{
  "hidden_size": 768,
  "num_attention_heads": 12,
  "num_key_value_heads": 12,
  "intermediate_size": 3072,
  "norm": "rmsnorm",
  "positions": "rope",
  "tie_word_embeddings": "early",
  "init_std_down": 0.0,
  "decay_fraction": 1.0,
  "doc_mask": true,
  "train_tokens": 1443000000
}
Each number is 128 + 24 x the weight over its row's rms, rounded and kept within 0 to 255. Layers, rows and columns count from 0. Numbers have three digits each. The size before them is the row's rms in percent of the matrix's.

# o: layer 2 attention output (transposed), 768x768, rms 0.168, rows 760-767, columns 0-255
# v: layer 2 attention value, 768x768, rms 0.0579, rows 761-767, columns 0-255
# up: layer 2 MLP up, 3072x768, rms 0.0676, rows 0-4, columns 0-255
# down: layer 2 MLP down (transposed), 3072x768, rms 0.0331, rows 0-4, columns 0-255
o760 102:163088117120137153135177136140146151156099139121163109097138120120100107130127140139133130122176133127154136126110104128110143119119104112120090121171138087113159153128139123135138146110131154156144103138116130082143091143165139139142131104099149124098131108118096130113122113098170109149155100118119122131103132149157132129145120114160159120112130085166106085108113118128123134158138113173157149095136107088136135086123150133105094088144168135171090134143111134134172130120104128097127144112162103134080117096149135132089079138115140096088121107161123109146130141143151077146104098111101115094150124123114124114133135148116098144129141143116107150117143116115166125143110130161165128126085128088130102107130105093112152131141100125127086127129072125144139121150109130
v761 098:141140159079153143095101100099137141137118139134140104140134110126133104130133148119139119107138134151114131115150169116107099117171097127123116176098107152107119118131132153131157086110123121120128129133087120104113159146095125111158141145156120154121107131125094170157132117114126132149140111118128159126140126124136091125151120080137183104139094081141124104098123115099120121165149132139130135116163160140127145124120113119145143096166162144122116134088109085070140205137108141168133106124146105112138096117109099090115113124123113129142101164078143109123151103150149105101097129104131142139101166135157154164139110116124122113172158124120169146113108120101113125139174111147129103102123166096100140140109110125155121130144110126152164119091125150136166082092128105
o761 097:159135209092176075165119128126109121067149135119119156091131136144099143114121102102143143117182108127103121119153105161118130133142135154164123134125118125129171155145111063127126140120121138164121143131095152147118126151127099117105130155139135109159117107145115087147147092089094128162129090123144159145092114131126144127088133084156118102140141072144149130147150149125119135121181115107140078157151126119168138080122133100100121093125133150119176113099143118075105144130136122136126147121102140141101166147125169182213140160156121114084115165105126156095113180092141122107121133166126128145109103145095189100126101105151130144142125127134055102114109108093107128133110119143187119077110129144109134179119098104145155158107150113136111129136132140111145122082122125
v762 100:144121093107157081167152106160152130137146103126164137062133125149162109146116157141115136134151133098159116130124129148105133182123100198151146141149115112165103123084099151122154160120108112154137102141146095135130075101103088112096121133180122125110101130158126104143123141092119146111150155144134108159111136130149125176132129105149107118105153116168141106130126102124108144099103110177165118102125097093146156170089105104153106100133136141166079100077109142073156137157143149150079077133119144105137114124106102103118096105106158125120143144097089137115136123159141125155148109126111151085119101136115127141113135139117143118187092145141136127145087151135139102105222102092141138116174152113164132155092083137112138118174156096107146165136153147107129127106091139
o762 099:133156155106142120104156115113067086149094102147118138115155143060144105110138118146082112106153121132144125154105151085152151134138152156172127111170153106163120114138160140100111102123133160129134129111134107140152142189111112118167114133107109123157130134115107144135121115139135108136132135093126085128138098095124107118126144078152065118141123095130139145131122106158138165131128138135094150088142108148101129122167121107091123135097154114139169105136145110165109102120122164161118152093151127111119121114100120127149135108188105099105073166163109130120132126119108125126099146092115129145100142140082145082101148167091145158148134132158137144093142118141092107127133151093086120124121086108132120168155180091128156155171133112103105152137169128102149120087120104
v763 096:136109096127125124124148122120114115114134153075150136137196167096145096127164119107107162163143144139082183127168109115166130140154143122117097169095139095135164118175164113139148130122098142132109130143130140131155151125115111113155096115101129091133148155163137147114072084142180109120152091149110059093114153131105118111132152143124121139137104106170128139134133108164140087129126145148123113176131125150086155116182105103082122142166116135146146108125128127150115157095105116137132145140123093112102140133138079132119086113126137126147145147134130147114132094117120115120119091135107135131114160120095133108152104110080150144121163120141140135141121184153107154123125140128123101151090111136134136093188117122083167113115179138121160118154127129105137130135146164
o763 095:106089106108139110143130086120112101110115113125145101107110129137109147114150124109151085148111119113150126163132120107106108136104137145130129111153124134115180141134131118110120160136173152157134138157084135115101084103129141133133134113127113149142125183096129135100077097146157119110156123123102105157126159110142150129139134139139132097124134130136140145117149142111084137131177083137133144181113121114112130177152140128122123084134131167124119110142161139142126121131169152076127101142148162167117093127138158133094100110133130218117141138144123165145162113150099136156144059100177128177141137100125129153134105144137123141073124133077124148099134106119138125125152170152111132101145101116127119137120132159156103100128111126114166094161118157129119121154123154
v764 096:124155133129126127116085190152118072123092144056125137134121150131140134135121129129123181121163115119120132112153118125116110137161121109120126132120143113138088095126126144121119151159154165137148140160138139064093126102120119137146144116117143099131101149108110125160145139146145097113145091120112181160114084111164115138072100166120123142177180121122147114111113148100124154158143150098133114109146153126161143139145123142092173136178145114102117130176087142056162129111118148170099134095102084110093142129120162126101107137153113118138124128130147138152085128147123120116082152103140140135138108121112097162105115099130117106133138139086147114109131124111122142099120125112119158135159130115128092110090102143135066153114182122158160143200127143122121132153106144
o764 099:188136131139141138143123130110143132114161093149134144096143112112144102112094127141114177079105125076169115124103124095114158077089115206123106087111152126149110155137130109110112131145146098102133145125121134063079146129129109144103123106162108140104129149161140129118123169154107159141118133149107120176115120124167168173146078098112091154102118148139111129131121143126119124139154117110110097110081084135107139162159139097088160153092070126115143124139098117091124111135136131174171157130162148132125095170134116165095115141122135103120150162125100152113146141131132142111123118139116143094148139112138122134133142095133138130139164154111175108159089118135142124138174131097119124159134133113125132133133116074146152124153142134090088074124131115120147138129121155
v765 097:130143098138119114150157155116119079132138155134177117153109118125123134173114157119127123102158103135144123126114156122151104141120121124103126111126104133131112112116135169114115135159148137129095137143100119128096187134130156109110112123143105119120134125124114139112125132121163113101142125161137132128169109149149129099093076159126128131109148098128125156138132126136144131137105155144138106118148098136160109128109147111162094130114117184118110122105143167127146112128136131105161119127085162089143126102121160147144105130107122093118122148202104103114132140139148126143125076142087108110145164092137164119144104114091100126149112130092168145109088126100126157122128138147112133111087150184099114085094126118105116142084150139139137177141101088102150145088129138
o765 092:100093122143109106128106105144150120121178114144101105094098166089141106146093091140164136150141138140128139089099128126109137103089114095140140168140134126091105152112121080162109126120147136095103104135102146132112138121119122148145186117105152141105102092158125141128143145164139193126087116122106078153070143125101122164150141107154129107157141150124138117092138126123119156103114109148112108112124131159187141112123137148113128148149090122130152102154131095124171152126182112144126106168155086115098126144134096138078123139081123126117107139131181134146110138120122108084083107151152144060166124163106151150170149164109155119149109144118094126129158161123129155110084157098138158201123121137144117106108095149154054140142120158110109079156107149125136118084156153
v766 098:093119111155134145154158150130135164125098089139135103166113095104165125161154178131138129117118107158107080122151147117154115106132102143117103115133124147158123152145122120133127173127137187111138136114155113135131126086118122117109161048109123140108162115086111166183119142131150131111140120143112127142133108162107105136111146129105183122138146093148147142100114127096115141157130155107104117116172131150118131147180189140102143096130165110101167150064102098091107129075144088119151111151113087116161110157149135107133130115102059112174162164136112105071155135133134108133162154147103109133179104128128111126138133118132099116106129106074137129131144121152124132109087110122127132172151141162093133156119128118146130161136105144133097109128143088128097110134150126
o766 098:126103116107114126115089072128124123100149149116149122148134137121192138159095088095133119180091111105113154129124107134127128131119134124088102124070125123144134147148124156131145098107127151110149107111111163144106105124128099130091150127124124123130119132177143192088116153139123167110114115141137115095143110151099151115160113152125134134118185107105138055141153146143130146163108100125153109123148123123162130150133108129104161153155124125133131080121150165140121122188108115098134112146147146122125097141103140130101136118116117089114161136127089112042163121129148105119101150176125124151105141110146145152109145133146121107121143077143112122126079124102130119112105118144097171188154098108097139134166117105137132138126131122143116165116115149114121086121129111
v767 093:121142120101103097065166128051113158099112166123086123119112123148107126073121156129139118113112141152121133151168121158151096112118123152110103127087137156061154093134165122130123098148121142103145101125087141087123134132182134112113124168139115107116100138104097152145117104195126107119121119124141179154099172125159131143142143156107113156140154154133111104158140133140124134165185137114086130151173107099134121177111096107092085130120119150106138105110099156113127135164147177102108082100170118108121147090113167139100102111155161125088138178142161155142101145126148129176109105148125081142101148114099149118158147119121106136139108138115175129071097136098116101126146145138138085098140100076153120133097144149138115107121160113103135167110128121145106105137137122
o767 095:152121113109169150112116134087145129122136102108108111165215139133126120086154128123155140110128126112136129131119133122132119147119167160093142151113146157116137134149103080133135121116068128156145109118127087094127125124140148099097151133152136155152115102108112114104099117118111131116118151158134106132118126164112106138107124127106120145117129113145125136125145115118136141124115105125123108160092129134145102150098147101117103147145132097123174139147144141118107129129140132118137123117095084137111125175139133136146156139148113128096104126137166139128138132104114173131130082157158150114099150097122094124163142110130148059111181114126156113164116145103127114151125097113115149108146120097080136170107130114113136142141146157111143150121144144148116112160149114
up0 096:075130135104125151116131139128111165142169122140137130169123158128166142117109162122150107116135106141140086108147127145165093139109122127088145124118123116136131134169145108125079095142138090100125125150123167145113101169138110084141158113132148100102139120142121112120166119123138130116117137129168098074121135115097086121151146161123099131110102135136143143133127097114145146183120124112124131117122144079142146118102163154137130126114148144117132111101122148196114147126118150118101065119107144099126105147154128078143127131124122157162134096123140134158129142142115143116146121167145131171126139146110146139127133110182142151050125122132096161120143113134091118127116120048148161142071148142128138104124156159180092129126132130079098134103129106119123141118155167
down0 097:156113107150115096143150128080114117147111105181154128088132150099123086128168145155132161175191109126150168101152149113152124104123139122148105125131151145097113142092128093146138127134135141108154115152114124100150158090126146134111139110155145082125111116110148137077079160122128171121151169137099129076098066139113165162105148140128177154077129087094176127123100115149133112093125117123103130115151139085129158120068141127126105135109137174140157193146145107117144098139114131123125108129115116133146136153118118107149153154142104137137185139148141097093103129124125100157158157125124184131158136111119097144109136145147131124155149106151159108120124169116154108128137110161116122128141142130123151140136086122144176119091153136082111119111143138093118142147120102
up1 105:106143123135094122105109124138145149124099097130124116150117104155134121143131120128170098144126082114133104104118079153144168149133112144159133129089192105132155150149129119107102123137164121154143104111127115106149106140161149132086159127114097158111161147118140143108127145128105134169143115134080133127151100129118162138113158148104109153094124137132159111163114134123153117104130089112106098092126106128124092094079122107164077168141165128121147141111108129099141117091123139129121154146087130109140136140159174106147131160117144136136116126127133152121130121177119165082119126113104116130108102129161105184129122135088116170163165135123129147111125162136132160166096128093126144111109150150112088133174111116130119108092111168176146119124126151148121122080133149
down1 104:136109080129137139121112128155096115133124163146126114166148142094146099123100152111143103116143132111158125150106130166128162132164196132151112108090121129161120128111136144116129149116101138166104151138135111133102118127138179097129120140130091134116102078120095191126128127144156136144103117129133140164145136106111140122148157122050109137144118106154111142100108098127132112185119116135129176090121126108139113102151118087097144139108108124129101103122075086144176125152115131127097146139110115111137169139126118111108105093119147119144113132143102106118114120130088156130122160125096145139078099162114171167108119141144134141135148149146102126111112105137093156104070102112103086161066180133088115101117115137072127124148148126118105124138112140111126124141111121
up2 103:130130134118127058112106074165126162106089123095126156139144160104107132151133176148152123124127111113102105104146161124098144170163128123117121130098128153136156132107117100155116128162109126137160155137121107129142125122116132167088119103131113169137138143119144124134094155140089101159165133126102139110149118085105103144130103133114084161119096162128123130140138167121094107112104108119125131103119097107127126128162105127171140135127151143147174103105152088085145117061102161101120147140132152130150157139149119144125112114109111126114125079172167139074147138146110139130099142124104119096128113149160139112155123172127117119127133108148118098142121152134121138085111153167079109117131134130085144166116094157076082153174133121099118133161080155079131103162145094
down2 102:115103109150175152099142120124122119131122146202117134148136136117155137122116072126140110136133120151141096142176169091091100136135107131122142136123165145099121131137090128103136162163111138090118152149136110133164146109110103161118147164110115102169143127133148098138128112157098124110078135128141109118120115161125141137117122135143087135149099115075181144122135153113153126113111183147153142172138124135146165125138152088138118077137169100148097108114148087143116105134110118098134160078098130164126083152075104190102099153140085186132112113104108129122129144127157137114110141167153155093089110155098107152096138167142141107168153126120152174116154181123124121146093152102178114100149159173128151114097100132147087102156129120170132130152147112141105126135092135
up3 109:135105130161147125123136141115122145153149151109110137130129139140117097125131156120082145124126089123184148094143104128106131106110145147134097151168155128175117137145098114155065113109146102124161137129123105140135140166086170151107153157130158149167156125106154096111119152112120128124123160144123108131130116165153119145112138147091145143128105093145114134091133125145123110123130128122136103139113142121103170174137112176143126118087121087111143123147112124132123128097138109136130132140107123135127160118128158136116135154121113125156118154143146154091145173125142096090124120139085158137130132158070108093091112111120163110118141143122106145170075114070118094092108111154155161161118135127119125101127117116153152133128146135140115090146105140136171127137122100
down3 109:133155125124126124152070095126111104164093146103132162180139093132160155106115112093151126182145120119143196117143115135151124159099096180142099119121130148128090158118095097171148103128126134166107140123094133146128134087136060119127120099089142089185151121094109124094172157086156119087138150123133129121119091141074086143145112130096155134108138112121133134115150114115132120129096105100154128158123134151162144116110133113138103138130114113138156109172159127107133149155101146125164067127087108132149131120138111138143159110117093100148127109083090093149147115145087108102090111154141151102087120134130125093087173129101163073108156133137174122153179099145111126143167137125115178135154096152143112135120113136101094108107101153169128156099152147110131138166117103
up4 098:144134147128165150104133107125136125134151102088114138160089107147136099140103091116136137140113086130110139121134099132112149092126070168126187117146138169107163104101107161128105109129136114097129153137123093122102131179159141123109117175160114131159202140152091110102111089142134100091125131148085155097154142149099172135135116076092092104113128112113141112126195117174115134124130125138139116122103110130143120058194140109119193126083123135149132116141118137114124125100098116132091119110191113139131096105102093121155136130102102114145181118131106118118097135122145131143133108151152106098107124091153164093125126161078116131091133115104113132080111126123133144113113151121144138110101132166123124148154124105122137148131121124160112143119143142199092114158152138
down4 097:107130139144107103174127168127115147113110172138117133139190121083153133131088122107129153155107098116089111172112137123123091149113145113093110090129077119133112085144103138124164105119132169144157152127142116122141168140092167156132101076136127100136076118080098113169103093135070130162120155133126132135088108109121093150142124115160107100113120140113117073125147137134146121097131125093119111115128204114119140143149146163128074136148141127087147108110145113100105140113158100152158137112125134120139134104158154140139159157088105162114124103101125108149106095183156133161146128097092171161161118184121140094136087085122129130135122121091111116124130132160135133127128145128143141169136129104155131130149134097161150127087136133127150101117131131111179143109099143